config.toml
d_mlp = 320
rope_base = 10000.0
qk_norm = true
attn_scale = 0.177
bias = "none"
init_std_down = 0.0104
beta1 = 0.95
lr_head = 0.0069
grad_clip = 1.0
decay_fraction = 0.738
decay_shape = "linear"
batch_tokens = [8192, 16384, 32768]
Each number is 500 + 50 x the weight over its row's rms, rounded and kept within 0 to 999. Layers, rows and columns count from 0. Numbers have three digits each. The size before them is the row's rms in percent of the matrix's.

# o: layer 3 attention output (transposed), 128x128, rms 0.15, rows 111-127, columns 0-127
# v: layer 3 attention value, 128x128, rms 0.147, rows 112-127, columns 0-127
# gate: layer 3 MLP gate, 320x128, rms 0.185, rows 0-23, columns 0-127
# up: layer 3 MLP up, 320x128, rms 0.178, rows 0-23, columns 0-127
# down: layer 3 MLP down (transposed), 320x128, rms 0.177, rows 0-23, columns 0-127
o111 096:546486560611455480496489539471532464463501570570429426504429497492551529511548482512396537501370559501469563570519425448500494556484589498431468495481509471433484494528488444487495510507496436542520503507486472473491550487423470472533488534397572478572403466525447513532464666545508525464501468525483509492463529459494496518470428429570580529526403450482378514495409550484560499376566
v112 104:419506503517494512434532449493423627471594552553395494489556508461479440532475418520517495566569447433549556535496479544470526463521512537545588370541483571534494506483590505473562489450501478479614410530463549569505571544474450482516495496405547486522559433515585519557435528506390476467468473424546531485448481544486581609468482518504485423497493608439494478495498518528494578507503
o112 108:551487510510462474519462589443576366462580520433467502546477517547464423463634582452439422441429506539462437501460427478485428514537568569560497398501572515532422521454472526559483500499481527544452426459482474464470492414406517521561528445505473588513509552498462571406529539499502574367451480469520499472525562447479486485490454461488526438424463416487479426497493485473538545508536
v113 115:543514534463422565587471442597534611462525517532482475505470505504556462431495518466449410581559519652525570458473490451500492609606525472533544481460501452509493424675461514562493497443515491523587591508485554466488623487468447467528429521478453359511520525469479518477572531548520552455458478454514503508486534501475514466478479443541502525566472515541540497486429523495462521436493
o113 111:411536487463450409420499537389491506490483484530580507482562493456458488544472473413506548416452557513386462391550495491489488419488433483518558496464490518475527467413510479453486490534468567499471559408546480416581397388481475461461503490514498592510503484545438577473515464448572527444542461516480615502477512437497520515541475461487500450429483459527378501510638457446520483545522
v114 107:566495524528504483442468434582457515430627521450432508483463520498436482503503653448492492522475582404594483455389510507479522497539477551611422486561460532431527496491534436474490520466421444481414498481455498489522572510574435483502383489540416525527467531424550523486486518447408495578446431538528574582509516503533503553474567480522481459496577545476392491474482484535521531557520
o114 105:530521497591402480443534540442500519551477499484470425427574491473490491470491500556452487446426535517539555495521516595601484445555532566403427418496548441575507569470429463501493416497537451514529413536507479465438472513428429492526536489526386572531491523489498556521456544595469569537570465512537491505513453514532572466538428618540594485458479433458458578515440434602487492445517
v115 105:501553451546571429433489471515518488400497570551525542484467610406436533498469527503550572539471503566536502486434509477532495462415483514468384503515476491396493425489409543456494525485503550522363513434544507549466510543393527612495542529517530540511512503437538500464491380539470564555554427579465489558561484537472456500555481481427498610475499423511513518523575446430517431540521
o115 105:474418569431451524445586440452466526562511429443478564524564472480537491550424444614483527503537496411579477525546539548454509565569507480476439470551383457563515552492517527465499533559471523579489478518544456503481479523579515532506497566472459515519471492507530389456495542526537457569499612531538487552482448600601592530443506506470525493581465544496523610528472504525416438519380
v116 103:548459510459416515482529501469478465547457508495456571468472435524473469551479566549627595481530466562420517529494495482554533518517550398526502402432563509507512543507533521446532581535555582496459503526567530416464538589583558400539553446496339551514530523532579460518503473417577407483480595535469482482464489528511467426501463486541495509414497492546407520578535505553495490456555
o116 100:516548536478579496618524470454501494538500513495513585480443618483533532433444499487527515566507412540543490455509592545526540555519428487534488576559557436403518430534476426436512388508445479483401459486475502525523379527351564556512412563538460455583535440444469439527468504456482549482498499459491508555488527534522465436460520513447445443552552464519564477487453510555412493508436
v117 108:466512386434444491622492542461515520505396516474483465514563445415501530548526553514458603524493530465521445497503500493433418546556506468407544473507538517423503533532502476458451479586409511479405449469560525364529475499466542451510472556568495543516416565558534511456486449569470586532562571511489501462544433493431509594453492473515464582481514478489594572477430490551502473390499
o117 110:494521552491534474547503568508457541474593446488582522527603485470437513464478456498491526520567542476451485537566559493519513510446497545487528537502502449521667564563500436488449428473462512509554421420497578533552476493573551555468529522501452521411451451495532432588445460595447429455499424453520462544484485557540444342584590491455432530583536570495533454464533483444534510510490
v118 099:436526522480555563515483421579561481420554432556516480614569493447504483577510510431464444477497451515471414470549498502444481485495459521465489506585506477503495509375451485569502517453499563566545451525530491519431485395496523474576447481631462464472397461591496521479519526524522533565582412534551481474516527551502451438495587542469533528501486343540470569503462509549537470578432
o118 095:592546426457400391574466480543602583495484477637453474478518439494477532550575532499532502574428570471500506524526437446496462470448531544474432572477508472496439510521560549434553564508544442550492526605513569510498545535527551487472474530388566469459417462540428496545497595591467524530467536523468539497417462557508475506551465392513552550484500533428522551548513485443489485441467
v119 091:597538491631492576419429510445478468402533430520468492541521495447442555520467452470438487447529466457494509510517515571554447522515536545474545488586485484525560467511442483542467438396406505490598519449466508466661449453484482499516501459468560537497506522591442507489435554435510454460471472461442542496565509480499467542458457499496464585364528544508496452395493388425517480477504
o119 091:455464461497473446510381469528443450427468567399538475533526526561537541534573509480453584562521532550491537549459463524454414459487505569492480484503465554610541480384524579450452526526523534507505506543474522518448563452534526508427485513548479458333493505493568510579535448567483513453425534443515473490521470415473466507564538413583591554541487440538492482545493474555446623510563
v120 103:509481532498471617529536441528490458543475471494515404467545506460550497451601408526499512610553499401580499588600495521488556510516446524415559422583510560507470462488424524506504501490396513564493476504524436449466413371443562536494436515431469522471464480483451474488547529473477538516510529583603404444475451508518567416503532573485513396432477459441446523506531476506537473519478
o120 104:477544430441538482650553517470559490469479417520492549502560548472458502498504520460521444565444453510490410529409485432481489469479532504547492501428461521571502530465492600592435462599580519391567529548458601582523552499520514492487558435590509427384512511596561513590505515518509544528451490428474507441540456581457454543507541472445545483461546603469562468505477475519514476524493
v121 096:465498485453475579574567511489547527544519447481415600518442481516528571422420524457568476458465511602583537487522500524484458522491366503598498527544428518427523461425500424482489446613474487462511572489481475499509517499445397456383500509483492530527406512556476522394432483524435574518475471482544518537448528442393512499500435475584455558515473480453543479454417438520505465453558
o121 095:511476501498453472440487599406427408492596546450567480539518475522465518522511454490587504481509516385479530538497492502531583445499439545418443592535534487578540487547472438522446442401436540519496462385444518500465454473583438510536409519455405434521472461447553498474568450548538478491573499614392489485541464489527428486517427450559503444455545551520544526582501489481530516559484
v122 108:524485551521507610523519449552527530475447552636476511447484486580531448449520507537437367487489485445488585465496490551477453550532427538578523586522463534545486509535535577449480474514417533499486471462540536553606493525462415470545523535406490421479558495476475516445547473593498571509475506552533405499486490541462504343508430496540519478537492487461632573477456479546518461429443
o122 105:411456484411541512495550529389473411453518463546482421480508523509445553499529461510499598515501527506481438568578420459499578588555528476456523451520517500516480512505469527542578513491399553474532578507449547522526503498489428502431495349488539586476535429604549622558528450448533471415518492485557581526537490553491437578585510462446496449516503486476439568552572559484529512543474
v123 095:531521534545470547607489469452520522452451531426504490495504495484505536448455453483552526556547546561633505524512506465518575474462514409560562480465592481602469539565461489484550469502650539505559475473514549452432502563519500490505541462423463463526539452485431478558612495565521492502523468509566470517405510570466479455628396510447474530475464510662519524499530436495564448535531
o123 100:468562532507515430558498545399507514448492394473518529514454487431510453573463519485547487568541439469493515500445479493510497472553502504529443535505414568439389517438495543434541523503486579415424486380557499489533397468481478515454502538509541475664563544460437440398453452488548510461484565490482438484510443505492427518443531340485522489519556554476505519562483509489422511549421
v124 096:484480532475487447492519480438463544639496464426488573565496529449422587450622474483464519416479510491497522572513487493543547528519418454461461444429520516479525515489554484506508484469489483517385462615525469474465479500525504539447518541537466453479428542424501508519311368506378425481522549539500453503564493442501532523446457468430497493522379478496539446556492495448490549465506
o124 093:582466580510548559497463431517498493532560540468515480529443555441563477499434486495531458556468478480505498481407561492469487550427507520539498573455468432569566470535542485578455398606477488523487465351506480571530494505528410453531488592458466638567491529489520515471561612494519454473537452544484507528390499427431516464520565485475476534507468562548608495482437582523588460503510
v125 096:570370389394512481546432419543523494503440551517578498472519429566477482511462494513448484526559561505468542495454494472527498520365530545455559547438520490540463469577540425486485522460480489385433411530489529581594476399528492519477421517602413482489530500478583479499526537532449473508558544460551444464439503471538560577482555481387550524520468494437483531522560475452513493559493
o125 098:514538593592517546508570592565453520467420424419427489533476541550559549542427567461481511474458570510478477511483457452570514492557508482560557477499471565418477513525543544541515435632505422491477457501588530479544579503491534470510519525454555513527413518522464567565556413442456516414492377504532507555531513456432518550495534625473433473554534546505488562530582519521547449443458
v126 103:502516468493513498600524448529613547498479578429499500499488478464511526490524539560465524567450396573577548595455496492590431501488556522564468549552503492434505427479459478421529506510520463508429498449460450455457508457479526501486435510497473715548548549509459466433453497430480467517546571574454480504501492411434463570571547541506477464363538537499547472472509570492505413465504
o126 106:488451542494493504555530522518509471531469475535485575493586591463559469528516435555552529414540491462587543532457508518458522468580448442466469485558445436561505564509513451553449475530488401442545411499479482525531559418529433527505518530585470407621431448558533447500434452526550534630539499449491443533581539603579496484511545569502483496522511531541534522452455377507494581593489
v127 095:517523487523529518408497466515465449599471511505526395518409485460458482507575496538488511536439511455540491531512504565549597428427439591487401442524538430547501494487596476430450404550492501487485472479461449518566473488560453450369501537434458536496488428466431490583438512530570489529569467552565521543440451456506557514532529576421492446582513545502457516422559377566530500522540
o127 092:465461515531546553545483536490470556431521431519536491418498462519556424375497514595543456475543514493595573539420545525620516494483532437549484499470529530569478512511539538608582540438525513481530526537497499512420634526488457525589490450526513528333560534430537513453490461469482531559458519440503485438535426522484506538546585467540480512475512544459552619584437536532537507480508
gate0 096:428482504635524557430398460515583554587576461462514481503522463575499560445582493425528565470469533538434529489513493530456414496561594470558551484436587488485517533493402513583539556578371512507476480422511478587514415491520414460514554414416508486469444503502505520507480492471560445503554470467473546576414551544526532535498494501580499516456437466528472552450445549551494491503518
up0 099:542591508449566554426539477498539528513491554397500415422461519525498482433469551439492519433526510624526511475519470558525521575633572470518564546475450573551506554413505566529510503412462542515531540445525507508452382542507514499527479530498514507568469437529570584542515409512473561534502475454499494533490447393487394539528512473529602482606488505472472523420491469495463425537586
down0 099:462507623522488443496501532540531567525478444516538443518494518509444395458499502401468529552438485634479535455376507475545475552466462488441487492521465434576549458494492491496384588471585499498554478575541480458523539641486459498528499470511491467381480472432629504532477554446423492423553419445539552498559532495474465442573502546488518582527478469497500572520463512488448466475468
gate1 094:507567519500448459589510546554555438594417483593447529509458492466509432516480514435541472504467479510482554455537498510507587512493536579474469478510472525547583411548586532442490523510575498406552540486527468504514455475393475506478512571485579503375416538457481382500639498538509561541465509520558460549415511566458479514492550502460393589515381505454582468480512493502518463492500
up1 098:482427610567433507570528565494485563519470418444447594415484478512554483444519498514523591460511540481520467433483535625435574480456444504521455501428511565553514398585580549453436581554473476430547521629527516512450520486628426490421584537435512504474465469502509494550471526504552578539551502538505463501479521527534483499524424519525545510585519508502441494476572518557511548498434
down1 096:624534513470494635512503542427443466441489385511527568559546509495483513474481475551557587480519537451590497533466564440464533473527405480562467427495525509450487474535489536439499500478431595458510506517498459513485499448450535510563498568489450489586507549487502373590495465511516563428533553428516425392518492527485488442562538462400493483452531425474502538502476554482501442345499
gate2 097:483670453557580493494540414440557461478479499516505548578439462431484475507425532418513465554553492512447503434387471529498545478450518501463537508504521495499453414489515501491490435552503513541518598451537435523505411382535459459502542520449473536511538495507481459433575587390543554570487416544500534512520480471485536600444487473511429490449605436485581529491447500532520479581580
up2 097:530506517531525479385544509487424516448532501593542440481495498485452550559551486483507365494519518501461523502483513497495485462502403480423510447526550460453472537457481445527497551500582562522488446515578501450637462421506448477561473496571471461552450532535513462436424551452511613590487398572500562511574540447527467479500449491433470444432452522456447442539558534437546384591568
down2 100:498529519536455444508467582466436541440455500477442492517537493440521536516588461512462390512472507592471638496508510499501522554473500565497511467562451512497361457369426490472484492484446553542548509504483395556408547458549490469434513576470436516550485531550420606506502546559540589520499484530545549532526400469491503444541498547409536495500572430511491565464499405569475575521474
gate3 106:436563520508458542582351505525466516519500523537520394477519448510477466498511464529523507543465513487546483436559481478537561462506596493498475456372505487571535564418482525492491438509533503537520556435509576446478436514489416499425392464409536539507527430574488457518461498470594514497493426605503522558485527423513441467489407392486484563517480454471486493507514499454597531359569
up3 114:429594492475540517619412532493443474458485505513493463462501554412514435465496580503525530487468494469497484464535503462504483480427498549591509435445510486494537502501463483510514403494468554510499557383531502468639445436422525407382391432446523552490525418616492507509493482518523536451517570623461579585523496451513514459571476507474521439529527510487522493481523474386516445430520
down3 098:441460497532506537490503443518480469535470478464500514463495560487520538511444469398585510478401519492436388460582536499494472505477492471557471547492456473475393450521465462538440504476495506483494444512580477537541516436487480517486454556455517514803494485570520525520480450501454477411566574466518494505499453456480513432522502517463502483504456467445437442465545395442449541546560
gate4 099:399560409454455444486511473427458455494466494513506397539480533446505494440500541601545458508578482501549451511625511494547496572444516557492569460488435502442495542507530474516445462492502515584488371471489492386494536509587447552493416553582476504466487549510493495542536531546446321554516569516516458508430503521552475509500521403517453564560478514490423450539486445439494433441479
up4 100:485464472511489520521462491513562484569576480499510564507492524587557466458544548440484487575487503497476576500410524503512542459596473515406498595463489497583446463548508501484463457403405468466552469519492477478452534407605411456585526456481453575518509506408594465580554400565457479429549506569523514495547485561509511471504544480501563557511512625410493567483495465433617503454525
down4 103:597509479480517626513413529560552534508497515512477396659480501570447501475448435479499510554512496530576474465539510584455425503502495456553457400560467534523692472474486577506482542460594518545578535498508478501523481482485559475510542432522471456542492523569466491421512548564525505510502541525540517486435364496520445538485492547523449404465513396545463452488496529491519488532464
gate5 105:583578533383579454534472436456478478533515543417533523498491474566514522583505514469475493512489576521528494414427503466461466495475551472571477484547471476533478532499455516595457458445502595451524549564521405528531417581535491442507526396524498542533470441467450536531408500537482526585415481517502472565579607493548458619472506403536474430482542611462550523461552462528475521475580
up5 110:495482572468485512466505539503546495400521480556439484563466544442462604410554381571491571466529512422572592616433513428454506447514403525512459502482501527508469484496412538483488519558511471493467540504453430486487460524540417539462445476530466460559397481577553439529511551406479481434484523496504609483482481457460563449516504527599472463470407473421539500591478423582529480504528
down5 105:516540559454451460557544593394493572434485460512515527474600464421471437435485433527527413465562524532546500499501416473450510502562453549529418544478455461564564543545464512429499506553531479539470506502419473473571466483498499561440443514393417524398428476503484550454524458539539547477478538543420382554502557395425573550520565474478539517498498525580471459469507427537505574440458
gate6 101:448517501556516472504451538542479495472498443354458548525463481513480536431560525352532553501560429473550492466435472482343495470627454502474605487545553524462504475529479474426527494427506446521473444480489451519612499427359433411434529480510488527523469474488520489507425468510422509521467508543483541439491518508461536480461523438512438547480420548497435432545422491540427532467499
up6 103:550476528472521460526525441447410573447440586496492522493472450447477448552433473567414541496473491518481403563500498479496447496493524518550529483528484453447524558408554542557537559573556511472446602499460461471431509518542572549464473549437483510472409514517403567493482525536479541451533458398583404530413504502518510525486474594471521464609575546430483551499569443523348473543508
down6 100:524497498521527500465533487431436521422497459527464494511564520533598534525490493502547445554477511510511436476506405576413492538416615517519465439474445425451584494506558569436480495479529482556415548585539553468452550540468465509575593566398469507334517562476512558507558531596528452359484469530536492467486478429500490429463534582501533474525543550476510478521432571513456470484520
gate7 092:387491538551457554496516535504560513488484531516523449570481445464449496465581469570531524533532538514490585455495491535463502531452506441552396412460474543454469463514446577516604475599603580468569559506534414461467393540565490454431576507457458485483493487470544534597512408482581551455463459492482504519533649454497590483455491505519461465538544560570526592563544473474486489476532
up7 094:461485480496474468516494447464464566495521502545500490530547533582532515490540547552492482523480531546517508509556476500446511448521566538458516486404588417497541422536568498465484527482488520498577465508458548485464479459388585507560504446572578506488524533520470555520368495516512422477581505411581529461461396554614393547552532499504430601519563498412374568445581510428501506550556
down7 097:487563461520473519539492418503480508550469427508484533472597581543586518518545604500507443436560417578509496502511461465539540530430535542424557460488628480584516409433516501550490447395431546562563468495482481475555488499469516495503455499508579534495481490482413489464419555508457401510527531540593537485525392640532361529448546500500492549490470476478517498448570481506464533530533
gate8 106:502486505548507458522492447527460494427410514521583431494495636563472582459526500380535535498523485428483437452488454419483605452547492522547578468507504431438495508412409515563517447557537510390507522496496433533542558495497503557543554431493504407469501535474410460434508492502493553537439502530434561425437522459483512461417395490636487537492433462441469482436455489452486517525510
up8 101:521536510500460511572515369465509507490554509521402560544491463522530554539390553484504459618586559521506482495505472489480460513468587451545532492484505439489468463526600418456447567386518425423485566491452573469521493466516488476351442502487562531447463494534576508519496505489552514530494490610436418515576524526499553518521476510493507452489604529466512588457436580497494479618456
down8 102:504531531478522444481580469469448499479510532562474472469445417498482563603487465542517419517519510553469529519529399586454495501501434423537449457583557433472504461527497476509587487451512495486574506411492546485551551430570562466558503481484466427477443559550392381495430501415507506409424574521573556401481421495482533570416453395528508529468536448536483539452480460575508507445513
gate9 100:468580501556539512523471486466415513534434537512482476528480552521501481482572608404508443523470585508437604475585447503473456514481447519469558440521514414492467462469489458476545512529496483560434483427582485509465577502459495508428465508512525496540554559376377506432595564564486440474461514444444538503413511508481461441417479570479446489457559509476582408417455407435425488521507
up9 104:536580496485463535467424514481611457502540476571422482549504545441470513428561489595561549470539475521556384462425553533414479532538458412511478534429513484482454520519476545497534563592622527414516474544474562522493520502458481459501551427563545555420451523595498486445498538455486541551498477462439525422514431443553552573522551505555518553542481497506470549547511541584397517618511
down9 105:564457394483560531512417520490499543503530420537472437488548546493594573450466462469557576471447553478540492513573444431463499497507419536501506498476599482508535566475425459479420426498462515485412516494492499420487528454547523534564540512497539532367459513486438400507453415449570485555540537483455466528552405481554613416489528523462521610483518501562484387541519496424438474501468
gate10 098:453511535418507539530457445490479520471480447475500459473453460541412471428428485447483466525450470421516437539479441556532541453530629431396559584484531492500539579463366454624486405537496449498573450459455597509452436474478473430463575582575518529494565443520593491515534466479511467450469485520532541510445608503555475513475466492501482600449554475516577456504453530479502539485452
up10 098:518558443417537457521530526610510565534454570522534482460474481602508548492456426559501513535534415562559537413553610495575528524445541486581542497548492544516510497475431461425484574496427571494485540558524571477468501418563487522432504480497447441577441502501484551418449457463560465468494612563514561540555522479511488489546436555492480479442540455518442389530421557441439581527557
down10 103:465531434564514429492521499501468524473402478434567516468528438492565584563461531497520534561476442492476434468496545477501514518463436557606436491456539515498591447538515558396473385385547494459487541532500489457491549470446487546480439525567554479408450499472518502437434469522501406583465561542456538557528595578516442494455494643483495444499445569525470571469509425493516550572444
gate11 108:521448462533528526544533558522540522513488501588512401560580552522504468477457471452488458518459492503445559552471504561466505521481494548471466526460530533492593472555438419542544421539592395376489511472423550510503454462446544512524493566525433550424478577459459480371537512554475539494401489545548529452554530540517447366428529452518487565466544527427564499537543372509493525481588
up11 101:513489519530543523433528498584496480550472547492489494526486532564569490532483475464460489425554500499538647455469449568522453535572513457474526478496470565467527526528531542399565484549602579552478398467567438594544515427475480432645440553532470538503525523509446502506498442484568584452532472500633511529514524422450610454471482439521505538446460485474478430498512494488372428476477
down11 102:471557506514477472458421569456528584406546485484553455504502542493528489545533611481542521536476505518480472491496484512432480534475562497576445511527513452606586467491398521569444434499472450537481511534475404490430519475545558498485553549504511414601455431535552562424540539512478490542520431586503495509460547501466551509634563547483544636608432572541514554571507503414496538525555
gate12 096:484479405446509442500593481405568427444492535509526511571587489566477536534434418428553459585490497469459513499508465481484553479463500562529495425508523569475479523507424401641445533453515473400517505553450464504574527406554482501459513480535482460518490460568477481450432384520446468531545523535499528565454520360598552533403463473489541544486488488413532545543547461519462492524475
up12 094:421503482562475458479445498633515519511505400632517596419469515574442472506511428606502428523589477561520561576489537493562475503481483432468517514565505620500513503460553480473541654436494496574540506515487549458509507531573479507529539472480599512536545513479585512417516503464555484557460543456448539482540472537460513552541473479486441549495533579452505567443505548474601546469527
down12 096:578401506473489547553399548512532431573496474456454475562573493487479428540447452476553520515507425418508551495455446496504462455584484587539649440576517426517489507483564549433486417501609467498507486434506456477599491471513525512610495454483450501411515462536576430575522520426440441421474509514550499480506500532500487525501452481512473466495521511528580363559483547497546432456493
gate13 101:450517500439474545399479530480441391429590441383433482424440392442457593467547468461461528465511451590440522434479489562539507482532501474525536483506490618507467505492444435555521542430498469585504461473511395411529495485511502499556480539522422402490498512515494549420412468518486463506539526475546477448465513469477599502482432417516469475471537423529501408466512447478448564453436
up13 099:461605411472554525414474456396413419581553491508492525502522451554428426484492487482481519451479567503478513469506491549501526428506473463555556519594512520505515407545448402577454485495463537416518473566444460506468485447550615411545411567531475435449498471502512520472426493453503467449496520539538604502514378450583522511524433465480417525415531495465522488433573458500435477478514
down13 098:455488393538461465500518522517548455534517432582451466514474493488474490549501531536507439448469491498488427417515589451409484587492482517497541417511497438514400597464559454509421445534531555463495457484523575549437495492451491465504495559520490511559528498456367580526464557531554578416520487534449484525571399514563477598454578471475477573423518466361416427452450517463491492481530
gate14 100:450510574544558425435483491483455474502567485550544492485527393441493524493466449465449583411509546492397447576603457517503494489488614588487483504469531596490513513522580446560463541483451508537562548441510485477459556571627449455477449458545612573533505557526441485484464501509511499438480531537454577546400509499523516562452597503479486508494408466485463545603527555535502569444498
up14 103:393470540487434385526498478549548459474422513538482460554465484545515452601417568479438555522423518494568517496475497492464524578505522594490516495474567486477546518538521500505443531553459492544460566446477489486431543592447481457490429538554489535453501587420426568481496545483362480497485492492486463565521519532538471482485503545461511567541488432374491478445384586485606483486380
down14 107:492499520405462515469460537571546437539497476502509466510479514413498460574441552479505487513483571535518471502483569519541509583508486588477329535468410534555520466521525480502511458412478442459564510534438413438505437667525442553499560481500499455609482476413481370390596532531471468463479433546485509508474511480502544508484531605532479491508500488503573488538558448435539460536477
gate15 096:458511456635534506498501440417458501455498497424586523464500463580477487486535539475499465579423463579481498557548472501487448446546515480534589390469590514418545413496475536546515432496549421610524502474467502455606518493473479568509405511449412455442475538526447486563510481488454438576485579522537483441482496479473419543545492500452480420462481498515528385582430476497401516542488
up15 103:449587509466492517420553491459478629637506484637456581400546463514500529510477517460558503540547478488414518548535445535568460546522443423534496453551436478433516610463482454485455513587547479519485520439485521451531489452556632510495539498498508481564530539557526506510472543518466472436504537517454568647483475537548527527498481479626488498483447490440516514529487529512484591419462
down15 102:423509494456538548585556469495521492526450454504484477507499529554549619496538453530567539425404499492514502522527496472456499477480463593504578448572553543493484487532448397398634532456626509431482424518494509567466497514533529524411476528532513468496534521447526389473521530519492518402614502455432429477501556489408437510358498494504495519503497611452513597506487507524512496531482
gate16 097:483484574498485490466425508498532541429440426496373536506457497475536568426532548529496492397528553455413545568471475548536555445408502416400552498518585478602466450513479404524487458495500461493471495419512514531545529425501485466561557519571472481485389486498532465578443529539541490441462427473470555444421472457433555541447444462522430436478455458530598553500530439562445531443543
up16 095:447548416504444529489532474458445538534512445499478425521447467586474480572463646567424514414503517489492492441543469431494414436459472458491526488474393460536478474450505439540534445481491532483494632503409539531442528426457551522464466529551479545464514431503511489472568478492526440461419366470495450506517405469516376511561510499493492469437562463525380500457573538479530549436501
down16 095:537544526481507507529466575474488504451426499497523501517551472523554531495473570640523561371481453569517481541455527493426523512411438445524521450471413534400538546445534414533510494437498518537501519552448469547540567506503459529471547513507544504526560456413530415494447578500577482429548471475508478501505567589369537509564497435492496561561528473572433645534563508457509531436572
gate17 108:425501493568520490514504513610430556542470450493497501462583513515426564507549512509443539502437568527572540401468450512526586488455581488534503432498544538497520463534507402517523524583527499566510592458509428439529574541511559401532429454536564476433528509500579426526441477430473496525511505530527540449508594530468494542565515446544547537302460478528564527511522432577517478531546
up17 101:517468475460398490460456507484401411383562523494593503425572489457460533413497501496556619517500488491513543498528480518525430461475546460498596549389503481557489577519518498518495500577512568467444541507520473551479557520445517553511496489500567541470509387521538556464533602572522553490513360549568525542476494426446471407496466452502435501489554445491449455539523480460600505578443
down17 103:443483503392425479560481553489478537510470450510506492474536547501493543490478403458520540432561505485430488581450508514510365444565523549441512482443440527465482500597461478512599533509552555522504504488488539637491478488592466440569493463480456509609571437464425555481451497525519498525579488487515461526377491449477539494359472411466413534568477468569454436425530508484484557490511
gate18 103:508485472449528474556482513531498552437496451402434549573509511614381511529476573484461504471502559580524537369542475543407601469428499551524544357391594517477490575465535461471452466513457492464463516477500472511539563517523459502537406451462522458468508520502517439570469410330536479449486543515498482488479496519548544518515501499515490444461441430498495500482517512558407469462558
up18 099:498490454446528534473521465477369493578484530543514456460531516502504544529445450495465448549576476412458429507530449553573540466518507536416449465509455474388485494517478559378507430499492460543594431456541456493589453500521604554484457534504434465527635570511480474487465506501517460563630503445476545549659478496566476492465442527531528456483511510492519519584457496507599494557491
down18 102:378502533550539449417454561562425471434403505595549540430575479469468534471468506608511501508520482500552521574484421586472539537423541520423347512493526489479437539429476664524391425539543535515419476459534485468462514569547475478437529522534529459556447497501454450473527531500464528353529478535491541539484511507525454521500521569487521490447486493498556484534480500533484481521479
gate19 105:461552418460481528558487531494496530500422481467447544548454368347528438513468505591443468516485511538447501431538465547501502453626604517354534540512490427500429563495481535490415514490489419549461485430466584514509468426481516578433511588525535514467470499478399501524577502573564489496515463473475507493543548577532471528430449501444491561474570417518456543470525481448499527490517
up19 106:510437490486480584510478508562463577487622411550459517470543472531595631386450490490486449549523490540604554508617526529439477480382416467521615518584437518535555501490565451498507518515483513511460460451573428486462436519519436496495527482501520481506522409569486546617463512599533491480494590494572494508578488531483469511520481539460568535462460478483501520432520459518514576500542
down19 105:483523494532607464606519473546557510532451468489441448505525441506535432485564501496465539532435449429470510497498488433522437527556450508506431506463443471499682510543477486524562507587538447494644564576512463491519517498526537498459478495416548456457492503484496442452447517432552516613405569422548503446487552535521508608462501516508428566487491576525528476450459524417582446477425
gate20 104:471457537548551523587470537544488414414441436420465484585514493519485554518489585439549492542487483478541481426487462474450483495523444602423445517460482569541517465477491502459587475518540519437501549496408384567573620541507508444453438494512468513517476508564465474586528513456537415536534507444472466533538515582496480535451392448641453525384451494496519524521425560546498515505435
up20 106:574516505502471489528486517439456456450481524476503530462506534420447490577571453503533482463456568482530583479490464637603495556569470578472562505513513529540513489473504488509554440449497558490459455521553532477457459417444497482498489588519499438565506446522422524510513552526574492400514513540467661481601513447408517432458509464588580493542413454494539399556503422587464581499491
down20 106:521427485534472564502505443482459566511452516448474484540506513439549541429490473491571521523453490493556471441508488513437537495483483537452502520452521477490472486476480481520401400496449425508483507549470541471456463528491462473471496493471434600399507489384598530531457533614486560531510426411389458479612494451467520502453495584504635487503451332583451573587498505481473502571492
gate21 093:498569530551545493479380462473506568596545470559557363424518554557548509537506508457529465525515529566499558467583415504490489536502519536438473405555424476530532518427477472430526532470434519447510498501536474500505453548473414557410498541501463453501518559496467442493553620562558478571500450450469519522572557534447432582435452440514561614560523556467410536526550520482551499553470
up21 095:477502436444391487499554478457527494490525506502486561600488410421521471483481434524474473436492434358502484450467537505474543557549492462472587456536501493491526502539536508472508411483580432557587480487437537592561561483537559499512494530453480484449549410550577428444567441606492541461476478416509441517479466561489574360515559562520469497513490563432504408492542560491427523445480
down21 095:439486405490481544530534478579528566494488494515554521547538495497595487447425463434535479486520508454500597486540417451429565510582524482465556428440561437482393526475420498486413447468551500518438490450459608488557575444482505474510522485551514512542509557537479376501464405531592572495498541486413449497466471512577489484516497485581397405442476502486590507562448575530538564485467
gate22 088:555539433577469527567447472462443542591431487483544514480485467531560633479530525462512507463561511534583541456514435445411588547491548436459610472484465531547508538458500499534447494618461561426579470439464569410490422495561419454412443469475570490473428486533512494473505507531559492476484537438544509419492556522544584505514467494516414495414487463437441480480513531560482485401558
up22 083:576536456577512485563491497426411494518445465516526499439508456569528585511600533437571510436578513582562586486553461480446540558482490460475542426473477521473485483485521486545418548528427552570605491521479580415476439504605434477526419482496546550529388517553501477435526539556569460467485551471575507421542517504475595461532474531524443461448476524412426524504559559456459464444540
down22 096:530513482494460466514537490438501529514470485424515552456504461566521548542491475485492450459570503535524441529570526427412550567489482433452613432519516496443500509529589521542465580461467589481519490531458573413478503442504522477504485555547494509608448498490516575505507491542487514357556565452576523431435460459449495476561421717485548516485486482412461436486488504514470512428430
gate23 081:464571442522539567539499562531563521510465522513391521466529442482455494432519599509434448521556428545502545483482479510460547459606479544497506544514580489605424482367551510419428423479471464455518442506560488459521490625429513487508443508532455527425528496502425444512466496526518454454434557409573482572499465513459508498483568532493526463405458606493466441409545555585483470532475
up23 082:486540430464543529507449539475556545424505579441391467516487474468461508484552567498407483485531420458505569477507471516512587457538536525491540480479528476545422486397617398417459430445475459503503467408619508460486468608585517459472442568541451522471570487500430431474537447538542477504511524455565478534461475457464594464516549497505528486428421552491410395444477520550487558477498
down23 093:464535513548518548493487464537467578484496543552486428459487506553532503530570525515464348571614537486482473598556528548564566462559451438556545533473468556467463503501506514497468537490464483481478469539564484450511507552440540450490447580503486505553523476492404611512473560553488471336507595442522529471524504518435519506497479653530593458450481569527507478385555581543467521482485